python train.py --n_kv_head=4 --head_dim=64 --vocab_size=648 --activation="geglu" --norm="rmsnorm" --norm_place="pre" --norm_eps=1e-05 --init="uniform" --init_std_qkv=0.0312 --optimizer="muon_variant" --batch_tokens=32768 --seq_len=256
Each number is 50 + 10 x the weight over its row's rms, rounded and kept within 0 to 99. Layers, rows and columns count from 0. The size before them is the row's rms in percent of the matrix's.

# k: layer 6 attention key, 256x256, rms 0.0713, rows 136-188, columns 128-191
# q: layer 6 attention query, 256x256, rms 0.0744, rows 137-188, columns 128-191
k136 100:43 44 44 45 18 53 60 42 65 61 47 54 69 61 51 46 55 56 55 54 44 36 53 66 53 44 58 53 64 43 45 51 26 53 46 48 32 42 50 62 48 62 40 43 46 57 44 41 48 51 35 57 51 52 33 36 62 45 46 53 63 77 40 56
q137 090:45 68 59 57 30 56 56 47 37 54 41 39 56 55 59 59 30 47 63 37 59 45 56 46 44 60 39 56 49 50 38 35 66 54 53 56 45 46 66 40 56 62 51 55 50 54 47 42 40 49 47 38 44 55 39 47 40 40 47 55 33 50 40 40
k137 097:39 50 46 62 57 69 65 39 64 37 66 40 70 44 47 58 53 67 43 66 34 53 69 40 48 29 40 59 54 46 62 29 47 43 57 53 50 51 51 52 37 59 51 56 37 51 53 47 61 60 34 33 43 22 41 54 51 59 46 37 53 70 35 60
q138 100:47 62 58 56 42 58 54 51 41 38 41 45 50 61 54 68 53 37 42 37 45 42 53 36 50 56 47 56 53 70 50 53 40 54 30 38 35 33 61 61 46 47 59 54 37 46 45 46 55 45 53 45 56 51 38 55 48 39 44 47 55 44 54 46
k138 101:48 60 48 62 35 42 52 57 46 64 43 37 41 31 54 60 48 40 60 44 39 47 56 45 52 57 63 53 48 60 40 41 45 37 64 57 40 84 54 42 60 56 45 60 38 64 51 34 68 61 43 41 45 57 64 43 54 55 51 53 54 45 35 66
q139 095:45 37 41 33 60 57 54 48 58 49 47 50 55 63 53 61 34 55 64 49 28 64 57 61 66 43 40 65 49 50 64 39 42 51 49 41 52 47 52 41 50 56 55 52 56 50 55 42 52 55 59 53 60 57 58 48 46 44 60 40 57 51 32 46
k139 108:39 44 57 45 59 52 54 58 45 52 39 65 51 30 48 53 30 59 41 55 62 49 44 68 33 49 61 59 45 39 55 47 44 50 38 49 64 39 47 55 53 60 42 68 40 52 58 48 30 48 54 41 53 61 66 75 77 60 44 24 29 50 64 61
q140 097:54 58 47 41 27 47 34 40 38 50 50 63 68 56 33 45 47 53 63 42 48 63 52 41 46 41 38 36 62 37 30 54 50 50 60 32 59 60 49 70 55 62 47 45 61 74 60 37 49 48 45 40 45 44 73 39 47 49 50 40 67 49 67 73
k140 114:38 55 37 77 27 30 38 40 55 57 53 50 52 46 45 74 40 41 41 49 50 47 41 49 52 78 63 60 36 60 45 43 59 51 34 57 48 45 54 38 54 54 44 67 42 53 34 59 55 59 39 64 41 45 32 32 48 50 47 52 56 55 42 54
q141 101:48 47 35 60 59 41 56 53 44 34 48 56 48 49 46 56 57 42 54 55 39 39 68 54 58 50 61 47 59 28 39 50 34 31 53 54 52 65 42 45 42 60 66 52 70 37 59 44 36 40 54 51 53 65 57 43 39 67 48 58 49 54 41 39
k141 098:37 46 48 74 39 27 44 37 38 40 31 48 62 73 54 63 58 31 52 49 66 37 43 37 52 72 41 47 37 50 46 44 63 49 53 36 41 56 43 43 42 46 49 54 58 55 62 60 56 59 53 46 41 54 57 36 62 44 51 47 49 47 48 41
q142 095:60 44 54 44 27 54 40 53 61 41 60 28 33 60 43 53 46 31 45 39 41 71 55 46 43 45 50 39 35 35 42 60 57 52 40 23 55 56 65 52 43 50 52 54 37 47 67 51 29 36 58 60 48 56 42 60 39 41 70 74 60 68 51 68
k142 114:57 48 47 80 33 28 47 27 51 47 51 67 36 40 45 71 38 48 66 47 61 49 54 53 52 56 46 41 48 34 52 44 63 51 51 48 46 40 60 44 43 45 39 61 44 61 46 48 45 65 39 43 66 36 50 28 45 64 35 61 48 48 46 63
q143 098:57 56 28 65 48 69 41 58 54 49 66 36 64 40 52 47 46 40 44 45 49 66 48 72 57 52 53 55 55 39 50 52 40 67 46 34 57 44 34 47 65 53 45 41 49 61 54 37 54 64 47 48 47 55 49 53 63 55 44 42 56 49 53 38
k143 099:43 58 57 65 47 52 47 54 37 49 31 52 56 58 48 35 49 50 56 56 50 55 54 41 63 60 47 53 51 41 47 64 66 54 60 49 57 48 59 54 65 52 40 62 50 56 49 47 36 79 42 51 60 56 46 34 69 54 61 37 61 57 66 39
q144 100:60 52 72 38 56 39 56 53 42 45 54 53 44 55 65 38 62 54 43 52 39 49 46 54 49 65 24 68 60 31 53 56 52 50 43 57 40 63 51 65 52 56 52 45 52 55 44 49 38 62 55 47 34 62 54 40 63 42 50 73 53 66 52 53
k144 105:44 48 46 52 30 33 56 50 57 58 62 40 36 45 53 57 28 54 41 29 51 64 54 27 45 61 51 41 35 47 51 47 52 42 47 40 30 39 65 44 54 50 32 58 50 65 46 54 49 44 51 55 51 50 44 49 56 45 45 63 56 40 64 56
q145 103:39 52 45 55 42 56 52 27 55 58 63 44 62 41 47 49 61 54 53 49 47 53 49 54 51 50 30 61 57 54 47 46 56 37 32 44 72 47 62 59 44 54 66 32 55 42 34 50 43 52 46 50 73 62 55 52 38 46 40 55 56 49 51 49
k145 100:56 44 54 46 57 48 35 56 39 41 50 64 59 57 48 36 54 48 35 56 44 58 55 52 38 37 40 57 49 67 58 68 26 38 46 40 48 42 80 39 42 42 47 55 41 46 49 44 43 65 42 68 38 64 57 58 25 59 60 31 44 54 74 74
q146 097:44 44 58 46 47 47 47 47 33 53 40 47 44 42 58 55 49 50 55 40 60 58 55 57 39 69 48 49 45 52 23 47 43 59 53 53 52 43 58 59 54 56 53 46 44 50 50 72 42 45 47 45 44 45 52 49 34 45 41 27 59 54 65 49
k146 108:69 40 63 52 65 46 52 52 51 49 67 49 50 62 37 61 35 58 40 35 48 39 65 54 44 53 46 52 50 49 67 59 48 37 48 47 55 39 68 58 41 60 31 54 53 57 47 63 38 38 56 32 54 31 35 54 30 40 61 44 54 47 27 47
q147 101:38 66 55 51 39 50 53 45 47 31 55 54 62 33 58 38 64 53 59 50 65 42 39 60 38 55 51 58 56 59 53 23 62 47 43 46 63 46 43 45 37 48 54 40 39 64 40 72 51 51 41 51 47 42 41 55 39 58 32 50 58 42 49 41
k147 104:54 72 34 41 21 42 60 44 29 66 53 50 66 57 52 58 56 59 42 53 56 58 31 56 33 54 54 33 46 44 59 47 60 59 45 42 43 53 47 58 63 57 55 51 48 70 48 43 55 54 53 48 34 43 42 39 47 51 42 35 48 52 52 77
q148 111:53 51 47 40 34 58 56 34 68 43 50 49 60 32 57 54 32 52 47 46 52 27 47 42 37 38 51 47 49 64 49 62 61 62 41 45 44 60 48 46 69 68 51 47 65 42 41 66 58 50 69 44 47 36 67 43 53 51 50 46 38 50 49 42
k148 102:59 68 45 59 76 58 31 50 48 56 38 55 39 48 38 44 48 55 38 50 39 39 43 60 38 35 43 42 58 61 45 41 57 55 56 45 53 46 29 57 51 49 41 48 57 56 50 69 53 42 59 58 59 64 51 45 49 42 53 41 36 42 45 64
q149 103:48 32 41 41 48 46 52 56 49 69 46 41 48 58 41 51 58 52 61 57 35 51 55 49 54 45 73 62 35 68 47 62 61 52 68 45 44 65 61 61 62 53 54 70 59 30 48 43 67 51 41 43 47 65 61 62 50 69 43 43 49 55 69 50
k149 107:39 49 56 52 45 55 62 77 46 51 58 50 58 64 67 53 62 42 67 37 57 46 53 59 51 48 57 39 71 57 51 55 44 43 45 50 49 53 57 42 40 56 54 39 47 51 33 49 46 56 39 36 73 53 41 41 54 44 55 48 53 44 48 54
q150 108:50 43 45 63 38 49 42 42 34 50 54 49 44 29 59 53 51 55 46 45 43 41 56 52 55 61 41 51 53 59 51 47 27 45 61 48 64 43 33 61 39 65 65 53 56 36 49 57 50 58 41 56 50 36 54 54 55 31 63 43 35 47 47 48
k150 098:42 45 45 65 45 39 57 53 43 64 48 40 46 63 38 58 47 50 43 68 37 53 62 57 31 65 71 47 39 50 54 51 49 45 57 31 55 46 46 44 64 48 59 40 49 51 49 54 48 67 53 44 55 65 55 51 51 50 51 69 43 50 51 40
q151 102:36 57 58 26 41 50 43 38 55 43 38 51 53 29 61 62 58 39 64 76 50 62 29 64 57 48 56 44 61 78 40 57 39 60 48 50 44 63 46 61 61 64 47 58 50 55 26 55 43 33 44 57 59 49 55 57 26 40 54 66 70 48 39 54
k151 107:53 72 52 45 78 43 55 32 55 60 57 52 60 73 38 49 57 44 59 40 47 44 48 75 45 43 54 39 58 45 45 51 69 33 55 54 51 51 35 54 53 53 58 34 55 47 42 44 61 60 59 59 49 46 46 32 53 60 50 33 42 46 37 45
q152 106:38 71 56 59 47 52 59 46 50 51 44 55 49 35 36 44 54 56 46 57 55 62 56 48 47 61 31 50 53 46 49 52 55 48 57 68 56 67 50 43 32 47 53 42 60 34 45 56 36 35 54 47 54 41 60 40 51 44 48 51 64 32 29 66
k152 109:61 37 54 52 49 48 48 69 23 52 50 49 67 44 40 51 59 43 39 33 72 57 47 37 51 59 53 42 48 68 45 58 35 51 52 29 64 44 51 68 46 54 63 46 32 45 64 68 52 44 41 53 33 61 44 37 33 45 42 56 55 54 59 49
q153 099:50 48 35 44 32 55 66 48 63 43 58 43 55 54 36 40 39 35 31 41 47 45 55 47 69 54 61 74 64 55 53 50 40 38 59 50 33 52 59 42 30 46 40 51 36 43 38 42 42 40 50 48 35 61 49 52 58 52 28 45 48 55 54 67
k153 105:45 20 63 52 52 40 63 52 37 49 37 34 58 50 56 62 54 58 53 55 55 36 59 54 52 48 40 51 55 37 67 38 37 40 49 48 52 43 40 54 64 54 48 54 36 59 60 50 48 60 39 57 53 54 42 46 64 45 54 49 49 43 35 38
q154 101:55 37 57 58 36 52 35 49 52 51 45 42 48 69 49 47 32 58 41 23 44 46 73 43 44 58 38 39 71 54 30 51 53 63 53 42 67 55 59 43 57 56 41 47 56 58 44 54 49 47 54 40 52 50 47 66 64 32 71 46 52 65 51 56
k154 103:57 45 53 35 60 56 61 68 48 47 40 72 57 55 53 31 54 56 52 48 46 51 55 52 38 60 47 52 40 34 72 61 45 69 38 48 63 46 52 47 67 62 68 46 72 34 63 48 64 47 68 60 42 53 39 50 58 53 51 35 47 61 67 46
q155 099:50 52 69 49 56 49 42 43 29 41 55 57 48 49 61 50 43 61 35 45 48 64 55 46 47 48 47 65 53 63 62 51 36 54 43 53 61 48 51 69 45 47 65 44 57 39 45 56 64 35 51 37 37 59 54 43 58 46 30 58 60 56 48 77
k155 104:33 50 29 53 51 32 64 34 48 50 53 58 40 42 39 56 73 53 77 59 55 52 46 69 41 70 48 54 52 62 44 35 54 57 41 46 52 40 62 51 54 57 62 57 46 44 55 60 43 56 45 54 49 45 61 51 56 57 46 37 57 64 46 48
q156 104:48 57 42 58 54 29 49 36 50 57 37 56 65 50 42 47 58 69 57 42 51 44 55 52 43 40 59 49 58 50 46 53 65 58 49 56 42 60 36 37 54 54 64 54 66 45 70 68 61 51 47 52 49 24 60 57 50 54 56 57 33 41 43 59
k156 099:54 54 41 57 68 49 46 56 51 44 39 64 48 56 65 41 60 56 35 56 41 36 37 53 59 58 65 48 47 47 15 48 50 46 49 43 48 38 50 55 56 48 61 45 33 41 22 46 38 60 55 57 50 50 61 53 56 55 57 71 44 63 50 42
q157 101:48 46 53 34 47 32 57 51 45 52 45 56 57 47 48 31 42 49 63 52 53 39 43 44 55 53 46 58 58 64 50 44 43 41 47 45 42 62 53 45 55 32 47 51 48 45 41 34 45 51 28 45 50 47 45 48 37 55 47 42 40 42 64 43
k157 110:40 58 39 58 48 52 36 49 72 40 42 33 48 57 51 54 47 45 51 28 62 59 45 37 49 46 43 45 31 51 37 49 40 59 46 74 53 35 62 47 50 54 44 39 55 64 56 34 31 46 52 48 38 46 64 44 33 50 50 64 54 62 54 50
q158 091:40 42 62 53 27 56 65 51 41 50 54 62 30 42 77 64 40 31 55 41 35 58 41 53 64 46 45 51 39 67 56 38 52 50 41 54 43 66 32 47 52 64 54 43 56 45 50 38 53 52 50 41 56 47 54 42 54 62 65 60 41 56 61 48
k158 099:61 50 51 59 45 55 52 61 41 62 56 37 56 71 33 51 61 36 64 37 68 50 54 43 38 61 45 42 41 36 50 45 55 73 46 48 57 48 69 40 40 55 47 48 33 61 41 50 47 39 41 63 49 58 67 33 43 50 58 41 56 22 61 54
q159 104:58 50 60 50 50 60 47 56 40 53 48 66 30 47 38 47 62 46 41 50 43 47 48 49 48 71 40 45 55 43 29 60 44 43 48 63 53 40 54 44 43 62 55 30 61 51 50 48 53 57 50 30 55 31 57 36 39 42 51 58 61 56 62 41
k159 108:45 68 49 58 47 51 43 50 58 41 33 43 58 40 72 50 57 43 49 48 50 51 49 54 59 76 40 48 47 46 69 64 54 55 58 61 76 59 47 68 50 74 44 39 61 64 27 60 34 50 43 51 57 36 37 48 43 50 50 62 42 48 45 52
q160 102:52 41 54 44 64 61 63 33 47 38 50 53 61 52 48 41 43 45 40 49 56 51 53 45 42 46 35 44 43 58 54 39 38 38 48 56 54 42 44 43 52 51 50 48 52 34 46 50 27 49 71 50 56 61 47 56 50 61 64 24 46 41 43 45
k160 077:53 57 32 57 22 53 40 55 47 54 65 46 44 39 42 48 53 64 45 58 52 52 46 42 46 35 70 75 41 54 48 53 57 62 61 39 44 61 39 54 49 50 36 51 61 56 55 53 41 55 53 39 53 55 49 42 50 56 65 53 45 51 60 49
q161 083:57 49 33 61 50 49 58 29 39 46 45 58 45 47 44 54 38 43 47 51 67 33 38 41 59 55 46 49 62 47 49 46 35 53 39 52 48 54 24 45 52 43 61 45 56 45 47 54 39 60 34 49 30 45 57 61 40 58 52 50 40 54 46 49
k161 089:43 43 48 40 43 65 67 40 54 57 67 41 47 60 33 71 63 58 57 46 36 49 52 46 54 30 52 63 48 64 69 59 38 51 45 47 47 53 47 45 65 48 39 55 47 41 44 68 45 60 41 52 43 39 56 53 34 50 43 52 47 57 50 63
q162 088:39 49 51 54 50 59 46 42 49 49 39 59 28 45 59 55 34 44 52 59 66 47 48 34 55 57 59 75 54 53 59 38 43 63 49 63 48 44 68 49 38 56 55 61 47 52 43 46 43 55 47 73 67 59 55 62 64 58 48 63 51 60 53 54
k162 090:68 65 45 37 54 35 45 61 55 39 39 33 44 66 71 33 40 47 40 56 50 61 55 45 36 59 55 49 44 53 42 39 44 57 57 49 58 61 56 66 57 38 60 48 20 51 37 24 53 51 52 62 60 46 57 56 38 54 71 41 48 51 54 49
q163 087:44 58 64 49 52 43 39 49 61 48 51 28 55 45 49 43 65 40 42 56 57 58 50 52 41 49 41 44 44 51 44 48 53 61 33 75 58 35 43 66 43 38 47 56 36 48 34 65 58 64 55 49 60 47 54 68 52 66 53 62 52 41 50 45
k163 093:63 63 57 40 65 49 53 49 62 52 48 52 44 50 39 35 63 39 43 52 56 59 47 74 46 59 45 45 51 42 63 62 36 54 57 68 47 40 54 45 68 69 50 49 52 47 47 51 60 69 77 69 44 57 49 53 49 44 54 66 48 55 65 64
q164 100:62 57 29 48 35 54 50 48 74 39 50 51 65 33 59 54 52 45 44 58 39 49 51 48 63 41 52 37 64 46 50 47 53 51 42 43 18 39 47 37 33 64 54 48 55 59 41 62 47 48 58 56 70 53 46 50 54 51 34 60 43 60 50 49
k164 100:49 43 33 23 35 56 37 54 53 39 50 60 64 63 66 44 39 46 44 54 53 57 54 40 51 53 48 44 40 43 54 47 40 45 45 43 60 51 43 59 46 46 45 61 59 49 35 58 53 42 50 59 54 41 57 51 44 44 43 51 40 59 52 47
q165 087:55 41 45 41 59 46 54 59 33 47 47 67 65 50 44 57 59 66 45 48 38 46 65 49 53 53 45 53 45 56 44 29 40 58 58 52 51 50 67 49 57 66 47 60 24 52 63 38 37 45 56 42 46 65 58 55 40 59 55 48 43 40 44 45
k165 096:56 58 38 65 39 44 57 46 52 33 59 50 58 45 46 52 55 74 45 63 43 56 44 58 54 43 61 48 60 36 44 45 48 65 58 51 41 46 43 52 51 59 55 34 48 40 53 43 48 67 52 41 46 41 45 42 42 63 51 52 55 43 40 62
q166 086:72 42 47 23 53 41 67 52 76 56 48 72 61 48 47 49 51 49 65 66 42 52 54 51 57 58 45 63 43 54 58 41 52 42 58 64 31 54 34 52 48 46 50 49 54 57 56 48 44 64 38 75 57 44 33 63 51 42 55 41 53 51 54 60
k166 099:58 43 59 46 48 38 49 37 56 52 51 59 23 47 43 47 28 48 42 53 56 47 51 48 35 35 46 50 63 39 46 54 55 58 62 53 35 37 49 39 63 43 59 42 62 44 44 41 37 31 65 65 44 61 49 67 63 53 57 59 45 36 58 57
q167 088:56 43 37 60 49 58 44 38 60 41 53 44 56 48 38 46 47 48 46 51 57 44 51 44 26 40 44 51 37 68 56 42 33 45 50 30 63 46 61 53 36 35 33 66 45 36 63 28 37 48 51 54 34 49 53 42 50 32 57 57 55 40 65 42
k167 104:45 51 40 51 45 38 61 59 50 65 53 60 53 42 62 59 43 51 54 38 42 49 65 52 50 37 51 49 59 45 56 37 44 59 53 42 64 46 41 50 52 59 48 64 51 58 57 49 52 54 39 39 56 45 44 31 44 53 43 61 56 43 52 58
q168 100:40 44 37 64 57 35 63 68 52 65 54 56 37 55 43 51 78 39 58 69 26 70 56 66 48 39 57 38 53 35 60 26 44 41 59 45 62 56 51 39 71 48 49 52 62 60 59 54 56 51 50 59 49 46 47 59 47 47 57 70 50 54 35 58
k168 095:39 61 46 49 22 46 49 29 49 53 55 41 62 39 48 47 69 53 51 51 47 62 37 41 55 43 44 53 58 52 42 47 57 76 27 53 57 37 54 62 44 49 47 56 38 57 47 39 58 49 59 51 40 49 41 30 55 46 55 60 71 46 55 56
q169 096:58 58 51 55 33 32 62 33 47 47 59 40 51 56 43 71 32 59 50 49 49 45 50 39 53 43 60 46 60 39 46 55 60 60 53 42 53 57 54 45 43 36 53 40 62 38 71 37 39 51 56 57 35 42 36 62 46 62 32 54 51 58 52 59
k169 099:53 52 58 38 44 62 41 50 50 65 64 47 57 41 48 32 46 46 38 48 41 47 59 51 52 59 55 37 30 62 41 54 36 34 59 47 39 36 55 38 56 59 38 28 43 55 56 48 78 55 42 41 59 40 52 45 49 65 55 38 41 50 56 51
q170 093:36 47 47 50 63 41 46 49 48 53 48 70 51 47 46 58 66 29 44 71 34 62 71 42 33 54 46 41 45 53 56 56 44 60 49 58 57 57 57 51 47 61 45 42 52 34 51 60 36 59 54 50 58 54 52 66 37 44 51 41 40 58 50 52
k170 103:50 39 39 77 45 34 43 54 38 44 47 51 50 35 56 56 55 63 46 38 37 42 50 62 65 54 75 51 59 49 51 34 59 49 64 18 48 62 41 54 45 64 44 48 59 63 40 48 54 70 33 39 47 43 33 52 40 59 52 51 49 53 46 53
q171 091:62 54 54 45 35 50 35 67 50 53 43 45 54 46 47 44 54 56 20 66 36 52 42 42 40 50 40 38 34 55 42 51 46 42 53 41 61 45 50 51 50 58 36 47 62 45 28 58 38 53 49 49 46 44 51 56 56 61 57 52 57 18 62 48
k171 093:58 68 39 43 58 63 35 50 70 51 41 51 44 53 55 59 51 39 36 33 44 62 54 67 45 31 47 46 40 64 54 67 32 64 39 48 88 60 78 57 56 38 53 50 47 56 52 56 53 59 38 44 49 47 25 46 38 37 48 45 45 45 60 55
q172 099:59 49 56 62 52 41 53 54 50 53 59 49 55 55 41 45 54 51 42 41 42 47 53 33 47 45 40 53 39 58 61 41 41 68 62 27 46 52 63 45 33 55 69 62 60 41 44 61 38 48 47 34 63 47 60 44 51 56 34 47 39 60 43 70
k172 100:44 44 29 75 44 39 60 64 22 59 38 47 46 45 52 55 46 33 35 53 40 31 51 24 52 56 46 33 50 50 39 59 51 42 50 54 67 51 58 44 61 57 54 61 46 45 59 41 51 63 46 53 46 56 39 38 43 49 57 63 74 44 43 30
q173 115:56 39 44 31 65 40 63 67 66 61 43 65 49 41 37 47 38 46 61 50 43 64 33 58 51 40 66 59 53 45 39 54 64 49 60 42 55 49 55 46 49 45 40 46 44 60 58 55 64 56 51 40 49 44 38 59 48 50 68 54 47 56 49 54
k173 105:52 50 51 48 81 54 40 48 31 53 56 54 47 45 65 41 58 40 56 54 56 59 48 49 43 54 45 35 35 60 50 43 63 54 43 25 29 48 54 46 47 62 53 44 66 31 51 54 41 43 63 49 62 54 54 53 49 53 31 28 60 38 56 43
q174 101:53 48 66 41 72 38 51 50 49 25 53 51 61 53 40 43 53 44 49 53 47 68 57 51 47 28 52 54 47 74 52 58 51 54 40 49 82 37 43 72 69 46 35 48 44 51 58 61 53 43 41 31 59 45 47 48 47 52 54 51 41 53 51 64
k174 104:15 62 26 47 53 66 57 54 56 58 49 46 47 50 37 37 48 60 44 67 54 43 43 55 71 38 45 56 55 53 50 64 57 58 67 53 58 62 39 51 59 45 68 51 54 48 63 46 40 36 43 70 50 46 55 46 61 54 42 60 45 65 51 27
q175 092:54 65 55 26 55 66 43 40 57 55 48 54 52 52 63 49 58 52 43 56 51 46 50 56 71 44 58 49 44 36 56 56 47 50 49 58 49 43 58 60 69 64 73 46 58 52 61 51 60 58 69 49 46 60 68 61 57 33 53 37 63 61 42 45
k175 095:46 52 38 65 51 48 51 51 38 48 39 58 47 34 54 43 66 33 65 42 37 49 34 32 38 48 53 32 39 50 58 60 58 52 57 53 49 62 58 60 70 61 60 50 55 44 68 52 37 44 63 50 39 50 64 50 56 48 41 42 57 39 57 60
q176 096:46 53 61 38 58 46 59 50 58 70 53 35 60 68 45 50 48 57 54 60 48 53 48 50 41 59 60 38 43 50 54 52 57 40 41 56 54 59 41 62 60 46 47 60 33 54 62 49 61 59 50 48 43 55 56 51 43 40 54 33 51 45 37 47
k176 105:40 52 54 37 59 59 50 64 51 36 65 53 55 48 52 48 55 58 48 66 47 39 46 52 30 46 48 53 58 66 31 74 27 66 51 51 45 37 65 49 32 45 49 43 54 43 48 66 48 55 49 43 52 37 54 50 40 46 55 69 45 51 62 76
q177 105:54 59 50 37 45 51 58 51 51 48 71 75 52 61 32 51 58 56 41 39 56 67 62 57 38 45 48 38 39 62 67 51 51 70 54 43 61 76 54 30 55 59 48 57 61 55 56 54 56 48 41 48 39 42 52 57 51 57 63 58 63 51 53 50
k177 110:48 53 52 61 52 60 53 66 60 52 29 59 52 46 45 43 53 53 54 47 44 64 37 54 59 34 59 43 63 37 43 36 44 50 50 43 53 36 53 53 59 51 64 53 34 51 47 52 55 48 43 60 53 38 34 51 43 47 26 52 30 50 49 55
q178 098:57 59 40 48 49 41 60 41 59 52 36 41 40 51 52 49 57 35 43 52 58 62 31 51 62 46 53 43 39 64 55 70 49 58 56 54 54 42 53 56 52 38 37 56 46 59 61 48 59 43 38 54 48 44 44 53 44 53 46 55 55 54 47 51
k178 105:49 58 37 59 77 54 61 56 42 58 61 50 48 44 54 56 52 50 59 43 44 69 38 61 51 54 66 46 59 35 45 54 46 59 41 44 41 34 56 61 26 57 55 36 63 61 47 49 39 49 54 59 49 50 44 51 59 63 65 76 54 60 51 69
q179 108:50 45 50 60 44 43 72 34 43 48 55 43 57 50 53 72 48 43 61 36 58 40 43 46 55 48 55 36 48 40 60 51 44 36 64 57 68 54 54 52 63 53 66 51 47 49 59 52 43 37 61 47 56 56 50 35 39 43 33 49 60 51 62 54
k179 106:39 62 49 43 60 54 38 41 63 69 39 60 35 46 47 51 45 64 63 47 59 48 40 43 61 56 52 46 56 40 84 46 59 62 56 58 34 35 31 47 46 58 47 43 52 38 58 59 48 54 52 67 57 49 60 56 41 50 41 50 38 52 62 63
q180 097:49 43 40 63 61 52 55 46 60 42 58 68 57 51 54 58 50 36 37 49 65 54 67 52 58 66 48 48 61 59 57 36 41 52 45 38 71 40 32 41 65 43 49 51 55 65 49 61 63 52 26 40 64 53 41 39 55 73 62 44 53 48 49 45
k180 100:43 51 50 39 59 42 69 47 44 42 37 35 40 48 35 49 44 67 54 59 56 47 60 52 45 52 49 31 46 46 36 58 56 47 54 57 48 53 48 27 58 39 49 58 36 52 47 71 41 40 45 56 74 37 59 49 40 52 49 46 57 49 54 41
q181 101:55 50 55 41 53 61 51 51 69 44 37 40 63 62 53 57 58 52 48 54 28 47 62 33 28 58 54 45 54 42 57 47 52 36 35 60 53 50 47 45 54 56 58 49 57 51 45 73 51 55 54 52 46 49 32 48 62 57 55 57 50 60 47 47
k181 111:47 55 58 60 33 40 49 28 50 59 65 34 46 38 76 57 48 51 65 41 63 58 68 61 66 55 48 53 53 42 63 43 37 47 56 52 46 55 52 43 49 53 76 45 32 52 38 45 35 67 53 41 40 55 55 30 49 40 50 56 50 49 37 63
q182 095:66 40 48 49 56 41 54 50 57 59 63 54 41 52 54 43 53 33 46 66 47 55 56 41 32 45 43 41 51 36 48 55 50 57 65 59 44 46 76 49 39 68 48 47 46 53 65 65 51 55 37 47 49 37 57 57 61 59 48 45 51 63 56 41
k182 108:55 42 41 36 60 76 42 63 48 54 66 50 59 40 38 39 51 60 58 59 49 50 45 56 53 55 53 67 43 67 48 52 57 40 46 62 47 47 54 49 62 40 34 37 53 40 53 71 37 40 51 65 64 54 61 40 48 47 55 70 53 51 61 41
q183 091:47 50 49 47 49 34 58 57 34 57 54 54 66 54 47 36 67 52 39 49 56 41 60 28 47 51 61 50 32 39 53 74 43 52 42 48 39 69 39 50 47 64 69 69 50 27 49 38 49 59 73 49 58 39 59 42 66 59 53 66 58 61 55 70
k183 097:55 51 57 52 48 48 46 72 55 45 77 48 51 57 58 39 60 67 60 65 37 63 41 60 39 44 49 40 62 56 37 65 44 35 52 55 51 61 40 51 65 28 50 43 73 54 44 48 46 25 59 58 66 43 51 43 54 27 36 52 35 65 52 47
q184 104:46 66 39 36 53 32 20 38 54 44 50 45 48 47 68 53 66 47 42 45 63 39 65 41 54 57 48 46 67 60 48 65 62 38 67 40 51 49 23 52 26 50 49 52 42 62 42 63 64 54 56 38 60 36 35 42 61 59 39 54 47 48 48 38
k184 089:42 42 57 53 63 41 44 53 35 39 47 48 56 50 33 34 56 51 43 48 59 43 46 66 37 55 44 51 49 47 47 57 48 45 39 55 48 48 70 41 57 48 30 39 45 32 59 54 62 35 58 35 50 54 33 51 52 54 36 68 63 49 48 41
q185 094:54 47 72 57 54 40 40 58 63 44 44 39 44 45 49 45 49 63 48 49 70 51 80 54 69 48 76 35 41 26 27 37 39 53 59 54 28 68 61 54 55 57 58 64 32 42 56 45 73 48 64 60 44 58 58 49 49 50 50 47 63 59 38 33
k185 098:47 41 53 62 39 44 38 45 47 54 60 42 44 59 77 53 63 57 48 50 34 50 64 47 47 59 51 56 41 49 53 61 59 52 52 47 31 65 63 44 51 45 40 59 44 60 60 39 46 58 52 27 45 47 39 57 57 51 54 46 56 67 61 74
q186 091:45 51 16 56 50 57 56 63 49 34 32 36 64 58 66 37 58 38 59 52 44 43 58 59 48 44 73 40 65 50 41 58 56 60 48 48 62 34 46 57 53 39 33 52 41 67 53 51 42 64 55 40 55 41 50 59 55 53 48 41 67 47 39 46
k186 098:49 61 51 50 39 51 60 38 67 60 56 38 59 39 37 43 76 47 60 41 51 59 55 48 58 40 52 44 73 50 58 56 38 64 49 56 44 42 48 68 34 35 47 43 40 46 54 46 53 54 42 45 47 54 45 47 53 53 74 67 38 49 40 40
q187 106:37 41 40 63 62 59 58 36 65 53 33 41 57 41 41 61 29 42 56 48 48 52 54 36 52 60 63 41 42 38 49 65 34 54 58 56 46 44 51 47 57 52 42 50 44 36 45 44 59 52 42 48 45 56 51 45 47 52 41 36 45 34 49 70
k187 101:44 31 48 47 55 50 71 65 73 46 69 70 56 63 47 46 50 56 34 51 43 43 50 50 29 43 31 51 57 72 65 51 49 56 40 67 63 55 53 43 58 57 66 56 38 45 49 56 63 57 33 60 46 37 60 61 53 49 44 47 63 58 34 41
q188 101:59 52 59 50 66 65 69 60 53 63 60 60 71 52 44 55 38 45 43 62 47 46 54 54 43 50 43 38 54 47 41 62 54 32 63 51 40 25 45 45 54 42 67 62 40 45 36 65 63 48 68 52 41 71 60 50 57 48 58 43 54 47 57 50
k188 104:58 55 55 70 38 57 64 48 58 29 37 56 51 36 44 62 57 57 45 51 43 41 47 57 54 61 37 59 49 53 36 38 27 46 48 43 55 39 62 36 53 54 50 59 49 44 31 65 63 61 56 52 52 62 49 71 61 47 57 45 52 42 52 56